From a checkpoint of a small transformer trained on Wikipedia.
Size: 8 layers, width 192, 4 heads of 32, MLP 768 squared ReLU, vocabulary 4096.
Each number is 128 + 24 x the weight over its row's rms, rounded and kept within 0 to 255. Layers, rows and columns count from 0. Numbers have three digits each. The size before them is the row's rms in percent of the matrix's.

# layer 3 MLP down (transposed), 768x192, rms 0.0588, rows 10-75, columns 0-47
087:123061124130144155117108149172135098149138123132155165084138137118135131124140132138129158117161134134136139132180137110143102123117093097142135
098:143150149130113148187131140113106129131148139071130156130126175143139078102165138138112125098091128124145109122151150102070144130153127090189100
112:139118151172106120164129124100115156127117145095127116103160130118151147107104126137184141140105118167125129101112158128155119135174091152106129
090:107120097117140088120130112110117122162153098114147153131109096120148115118132101145136148090133123130114126156179092139143156126096101115170109
097:137134121179136110095132136130177155168102092153153104167099129129108092160117087153144141144098102158087055139119168131162163130130114135132150
104:145153128156152154100143135142120114118152096100152078138094149153182120108099102132134117142112114101105160110173159134106114107133124126130092
106:123158153125115089140116157137090098110114077119162146144142127139109110126119126108082109101141091135133112118146092107130144127172139154155132
104:109153118130109148119147102140130125078107109102135112121121106099099116122161119158141166118140151150134096141134139123119104091120107162063142
101:155118133090125174131134110163139110160134144127137119133113145124143146124127140113186150137158100148137153109141164101150113146142093066150123
100:127115124118124142097104106115086182122152148077153137131125117113106098086097102120094075146124101128147163107178109108125102136124122130112111
085:134114135110104199156114096108137153133136171116099106137139154102121158155121128150153154122118118128092134161135149097112088101126120145131069
092:130104152140105149139126157133162131127165124130159109125115117104158135141102151128078156164123130109171076151137104092104087098128121138148094
089:140140150102178122148151127175168186108117106123114119138137112135138131160070124156135089136162126148101136089084134132109138148165129150094125
089:119133107118093184173100082122146156134145156182137138129140149155116153133119134132125149110124133116151120134178136129097116132136123135138073
098:065163146124096159128118096151168178101151150117124165177137117128123136137103169141082159148134116152117124137128135074085152107126132089178134
089:078120093113124166127122119144127109119140127082085123110153136123094150115137145122115137069115115148127152132092136110104107151133096119139093
105:149113159142165175119133109143112139179117146112122118116115115131091146155104112145107145149086113160113121151122128137097143148126151092176059
098:156168163136113171147118121143114122163101126132135137142082145132156137102146129171149150129133122115119035119103150098101126118129130126152134
095:107162140122131198147107107142131139130135131131152134132114124131112174104155112142120133117119107105120137083144105139120145136134111138134071
100:140113140133101079110106155139134135130134125152145150112144127128152178139154163143066137107120115144094117123148121157115118122163129156171114
095:120128191202118088123137105133140139134107115171096118132126113125144101132119104155153124112129152142121133111103114173136149120138152100100154
106:130105139119112073156122148135109146134158163147129147103118120110137143130144171155160133119120117134156127154099123139099130128123098189132167
093:128152146173146156143135126119148131124129114114128089176108136099101142139125156151144151133163116169148059142140091131136123127134149156150107
104:123142135110142102127110171106138139108121114128125090130095142119137106205161163147145156130134122103156118143131144153118137135126129175095172
104:148145090127111093102133111133124122110147112157140158112108146132100130156113103148149174087135147187105109114128130092154167086104131155122138
108:132137127140120095139137117138090128137113155128094154097143112138143143126131124115119130108163142117105161108147139156137134135150133144083186
111:114157151154141077109125118151112110128148162099161146115108143137139136120125184168136147147150109082106088107131113115121174156122138161159161
094:152091151119162115098108156126137154139122146133110168118095106150110122157117089106126093120125076126131126120108088124156144173109106151077102
105:133201163144120107120108102073153126070128094103123197149141152122099160120091119138114140149141092153163106073165116120119133106120158131168171
099:093143137102122157151158130126115097112139116154105096093130109139119151123098131121127155123155106125178131182157108096122162154154100166126129
096:138117113141143015083117188107100112139130120106130148129115116113119123131152124121144128126135157125096145099152129126115134106099108163126165
097:120156117121162143133173115154118107138140187130132174152120118109126129113051117128143127141143102126126133078163130123126095151130183127131111
090:122129104086116095096114146112109134125115113114157134069125111156144107115111119117096146128105153110103125148140095157102129115120123086128147
098:155089133119116182172129136136172151130111121191175125125111146105139178153121169116112100090126109088148112119144117161105065110126102146117118
108:140098114121100058101100127108128123090111142129155132138097137133112110112131151170175108149100121121159095137122108108140166131154136125122095
110:098134153128166096100125129120132082094127122180118101077174116156161057098097114132186156110130146146132148148175129174125127149147096143129104
101:108142156118132048132155162128098117140150145099138121114119130109126115120117146112134141130110131133124115142125139138138126130125123163102148
093:114108124117157114125106102144160125114147087162097185109118135128139132079139147173139084103128126122121143154125152161109151135154177115167155
092:127193158127160155145136100135116139133129157137150118135132162134117117085141146179107084117122138145108137126156128128162160109182093114183143
091:116108126151075172166126148150155125129157147136145128117116158107129119126104164115070135136123135150149134150117117131149120087157129179154094
102:167150170118155176113133123135116130166142099086111107117116154100152142159102169104092131094121107134169110126103121119101083152131074103118170
089:115100094133116111119168138130112139136151171180137137148128118178121114063130114081166126122145129172115127115147124073112086124107130099131150
091:113142123108129153092087123143115136103135169121122107116179094135083129135095131137162129151108150109165160144140128156103093139077081091108103
109:119148120163148161131131099105097135083125134094128130155135115094072166166149140146111137122183102141123109132104134117101088114109145118121181
110:107120140112113130130150098119108096105119134155124124140157131166126127152147170162130120112143123157130099113135138124150175116118133146138159
098:155117147170150162151096100163139098137132129142156117142083123125133128140097130150140146147121146146149120157123131123145112149083121155113075
106:144155127159133112119119084147114108102133095102123125156103151109111154160108099124142162135139079160121113142155164099122153128148105114134144
094:128146156156153143160099088153147124152133097166104164121113091103131165222141143166165176149129132125091137117111138151086114136127137114111105
101:124089130135132104128123129130133122127138112160148134147103088075127127131105123137108167119135122130163147154142081123158184129125093105137080
105:124155141103125129136144151145171063125095146120180148106142135140112159141083107098117152180113126114126146122150123112107109153107113105138126
112:151088093141140181154123092120110135159115181127133103135110129123166153132125135136150142114149102113167133093137134109099148145135131074113127
099:074119090130111117078142107131134101104134120096145141155136126159169108136106142153109119136089145124157114130104106127107122150120120157153102
096:168124150099139033136115159107113131110135143143133116124141101118118106142112172106119121130103140140133124131105073116117149126140160160131150
100:142117132151104121163153176133148124124150119124161129108106173112120106199150124127168137137124144083127161135127156146115094082124139167099162
100:129078139084137032117122136135126139087125126091147114132157138116115096114124123120135124121123104118158131143154108122121161156137149128142078
094:115131125085141168142141108145142133119142105107089123120152121144119144097126133159132124093100106140111148144142180148093170138141144132161087
101:113121097123127147130142103140097117108082102151158145138151103117156128126117139173166132141118136127160118132163130140092086123102126138148114
099:169131146124117143125160166109070144106125129140124141141091105109177092133138183116129116067142117114101119110117150112123159111157152113124153
108:114131138136143151149117151114136168154137144130120115153134155172163119164137136110114150152124109123143060146156120137161153132140076133133126
093:141117125075141115096135119105114117131141125113105127148162126145159133059120129150125131087112129115125156133125136156103108145126106079115116
094:164135117096102104106113134132105113128145111128127097089141122154137176132141156127135112065121148153125115114101142112128136161146098177136119
110:099150144140114121122142142133128077147108108119133165133150132139101146146158114126141115118121154149161114122148106117132130134170136167135170
104:138113148181091115172146135078125149134147153104115086176128083126165143110122113138111112155098092150140145131145073115147109109143143086064123
118:097146135140137141143156133120081112159094119144143123108118119137156131105137161141114093082155119152134142131088117130151131136155143116105115
102:148134100115104140158136142125108098117131133105143146163112105091144123154158167153119127115152135119136083108114137098113138135147132140122103
101:139130133101144127128123145138094102131123160156140142200183114125120130102097198146103142120146153123159101160130107117110115108091119160149172
# layer 3 MLP up, 768x192, rms 0.0674, rows 11-76, columns 0-47
109:110155078141103180120134124123162119095141128146156125122122059125118105148087145140105141153145116124134120130125148129106135129121106108103155
121:112142168161090147178144114116162185099147141140115111146111089124142123177145147122124147125119118171165092157101109156123120153135097168123176
090:135113147130137144115098164104136134120102095133161142104089162131156112128120157134112116134109124188151130163164133117129127123152173168107145
095:116136117159094128089144125140141111121128125122120109137162116107177128133133133136120091105161119114141106139107128129165102094163104149162123
105:131149101109167124109098138150126135121110114105132092123186140147152148126116068165137090120146118159102135143123125141119105110137175154143131
106:101137112125128122108113115151136117131166146167150131126127133101148080176122147130120113151096144137155086087124137138172123120171112081107136
105:123143117122074136116130102160152122118125095186140105104109135163165115154131099115125100123131128153106095144097103162112128101083139135115142
097:107157135104113141068093126112175114107121144143131161139145156108137092128109155152117073113092097132162087170156141145125159125135118164081117
101:107100157154126140113143168147127140144136130158077122122087123114148083159130136143185108149166140158149098175136121142128134150109133144143101
077:124158099125132125095146112105166122107082100118115132117113162136182079134121105129151121125120118149113053129116127160158108133147139136105136
105:145120117111102102142120111156132137099104117159105137153157153156152131156172113138100164143152077138099126141134166121183118100127121156111121
093:114137131206144160120148133109139160138095156157144081142138166140120129161103113144154156140154091111122121173115126150137120163091144157070154
091:118129120066101164148174140138137112108141119128111097151146083138142141115145137119091109155122111144103139152086157148120167133117123144140120
099:138125100119126153103152102106154137182140162120150103182191153125143139122105128125160087117147112150137146140090128186146098118146121133124119
092:104120124113100114187115135191139140154123094106108125133113151149128091156184142095124084133134175124145077129123134162103127128100123117135136
098:102125113141092120095123167138093083137128182158155091102140108126174107157078130148134110152134127152162098141111149126111132136112144096114166
103:051074114125164124139116140161142125130162124132158108122125117119150123217117177136136125110115121107133128129135094130165101130155106142110152
088:144127100150113117133116174126179148131162139153170097133112136139142115125090168116130099183146118134147098133135098159153125145165112135143129
098:108127170123106106103173117110168130186115171103136095142120132121151132149119134124131121103134157132119119138177117133153118159138137137093128
098:112129140094147127159111099091106145185143140092139107118102123150092136144117139100104134146170107123086092134110086126129117126139068145143161
100:123123146084117142098119111143089148151136157138134146128115141139110125153102143079122137137155129139104118144129144130139104194173147181131127
098:103141111162139119156131103177116140121103129146151149106126110126159101140158108147135105108133109136124130101152123150159103124108154123162145
099:130120135106106141140129102153112095148127115100116145109149152125131135136193136122085081129119086121152122086158125169135165085124140145148145
106:098160087112073104129136158123101163137142136147163117126101148124138106124152137183125122150115134173147120133128122149141152119118135146118114
110:105136119075122187122132132151161128154130173135095087142156092147093166123116153120116117096161143109083157166111101130096074097112100141143123
108:109132090143150148130110101146152128143137074156119106083178114135120126137113109156135150184167111153084125177111167145128154111150137132160162
096:118114134097161171134146082175143122134124093142122088105109155124133124110125097124126125093123119155150124149112158198152148116139119141187127
105:146135110120155118122102142120197171070177156172132136102152158131091095130151092109123094131162114145130112166118111131111142107143090145125128
102:092144111094112146128111138172145109090091136191110140143120132161152112164197075158146141157100108127129142108119138174151085144108153144132136
097:125119144123114140132109109090100144113091156106171160141110100103163087107138177162099125183131160123127110151092140134081148113134157110116119
098:160144096156157127111113102105126113168131153149126126153136125124124098130107146149111142130150079128125096108168105163136143139105172170105153
092:160110149140139105140089164063160156118117156111185115142099179145141083134161148137115113116142111131135131116154141132106140136109170131117148
098:069171194117142149144120158111115095147150151101113077166114146135129112177141108103122178149120128147126124154073139142099106119174108130128163
100:129121116125112129136120135173126144180157173132168160133153143129131137141136104107123104119140108097135160140122079106106133114157146122152115
106:124142166118107105130138127119123099144163121112156152111131108134124138167183129165146134188137129127168154144089130117135136103137149140148137
100:120106126156155131121127100106115136148121151121161112091089156143094141145137161122109130157109133157130193141143139100155112185142135113147118
092:170147137124108128127105120109148121093121082172163129151143169131158094108074167090156130133136148149125178145101160172153148135132095178113128
100:119132095107123127145125159147160093105100106150098151121160090160148125122101141135099111163119109143111140145092133124133134129110126133134119
094:137145135119096127141137133164136135159129142145102124136186180132193142122145100118116122130126077136136154176084143143149098114079138152132138
116:095111129091160136123127132122151162141163125141128101121121123128121081108098157083103122110127106114121132125132112178129097151154092134070167
094:124153108127129153084169126142143116118141117117128125097133127124121118161155150137156168120110149154122132163152151128155127170102100096113159
089:145120120165130168130126138137097154117142100169119096146147101184166111134114136112109169153120089114131159145092120112132135119129173159101148
090:118130102149112105109129130116122161130126129159108072121135146180123134199122099100089144157154125140126162143106111150124099106159130118117210
107:102177116127129129134130093130114102108131143142109145100130156117121105148142112097094099090118107106137131137133135142145135119175099095147167
092:117122152119126165103120131188168133124080121122126113120142148118147086106137140153088120094128096104101085162125116092131146146117139122116158
115:141140130128128122157108123110114132112136125159121103140136137160134146129138129090134081121152100098130166156118171123159134117134121124123138
098:103142130081164111133096115107159104128153151149085109111139115147172130101124097125118085141133107158130119115114100148142092136115131155096155
094:121123111091154140134160140168141128158145118149108136157136107102143158148132149110083131101095076142153144145124120147150154124097122146143126
109:084116167116128173152145116102138057122132107173169106131134134164135121124123068105092109177100117087123103155122095135132111110094131174117122
110:084120075133138153167135150134092145145088140161138125112142139132169124132147135160114087127094132096137104140129115103115128134085127134121130
096:151120152143131110147106159068180134159106154105076059138129127123174113136136119150100122117132109110112095100146144166117074160152155150153124
092:125097173174157125116152119125115121100141135111145127129120119150121143171164150045112169150122169089160130136150109131106145117160139124138120
101:097118107119087153132114108131139161154109110118122123145110195135104124115122122170158125115091140105183153143140104136131118155152131136126138
097:120114163168151129107098139101146172154098119113162165141134123134146109140123125116137123143134134128132170115120121098102140101122152133137124
094:089112137097088134129117131202116138088111096159090138152130140189134130153129132139152099167119118146140104126134143176112088134199110111107151
107:116113114101154130136159154114121125136135088123158126142151102115153140160099127151050126135114100113106115106158157154118142084116115131128154
096:166135139145088155084179144115121185129096143109111096130151091157120127131165124075145127124122123158153172143149110117154113116158163146111121
113:113136133113136140155099142109171089154139132095139073135158136143124127143137121113098076096110108149164093145161114141130146170177108108120156
100:144180110136124123137157117156114125102084119163111089147107118132147109169144105128121152138105135110157166138137159148156142134140110143111146
097:121135112148116168158179159121119110144151133130140097139130110146141107118121137122122158145134163128134149156087128134078125130136124142092124
105:132116148103105114140131145146101133150091129174108152129135136129105161126158153109116104142149133115168149132126168150137087117104144081148158
104:109122146098145161132110123112179133152129123132152132148153116136124141111171175096123134148103108173093101110114087143102139108110139165116091
127:101155122132147175174137124145123173137134104122144126117147189144155111134165118145092115112142142175160158164092089109115162132148158162136171
094:145126130107137132112141084124170105122141130125110092139182131160139102137137094106122119114136133121141112167152133124118130120110081127137122
098:135101122124122121118142091111124100120132162154134103127134141170098125158127071104111137130128136080157127144113125152115088062131157118124133
108:137138126162110102127147124130136146102104128136096114109115090194164131124118119156110127104099130114163101147131134174085113094123177185079120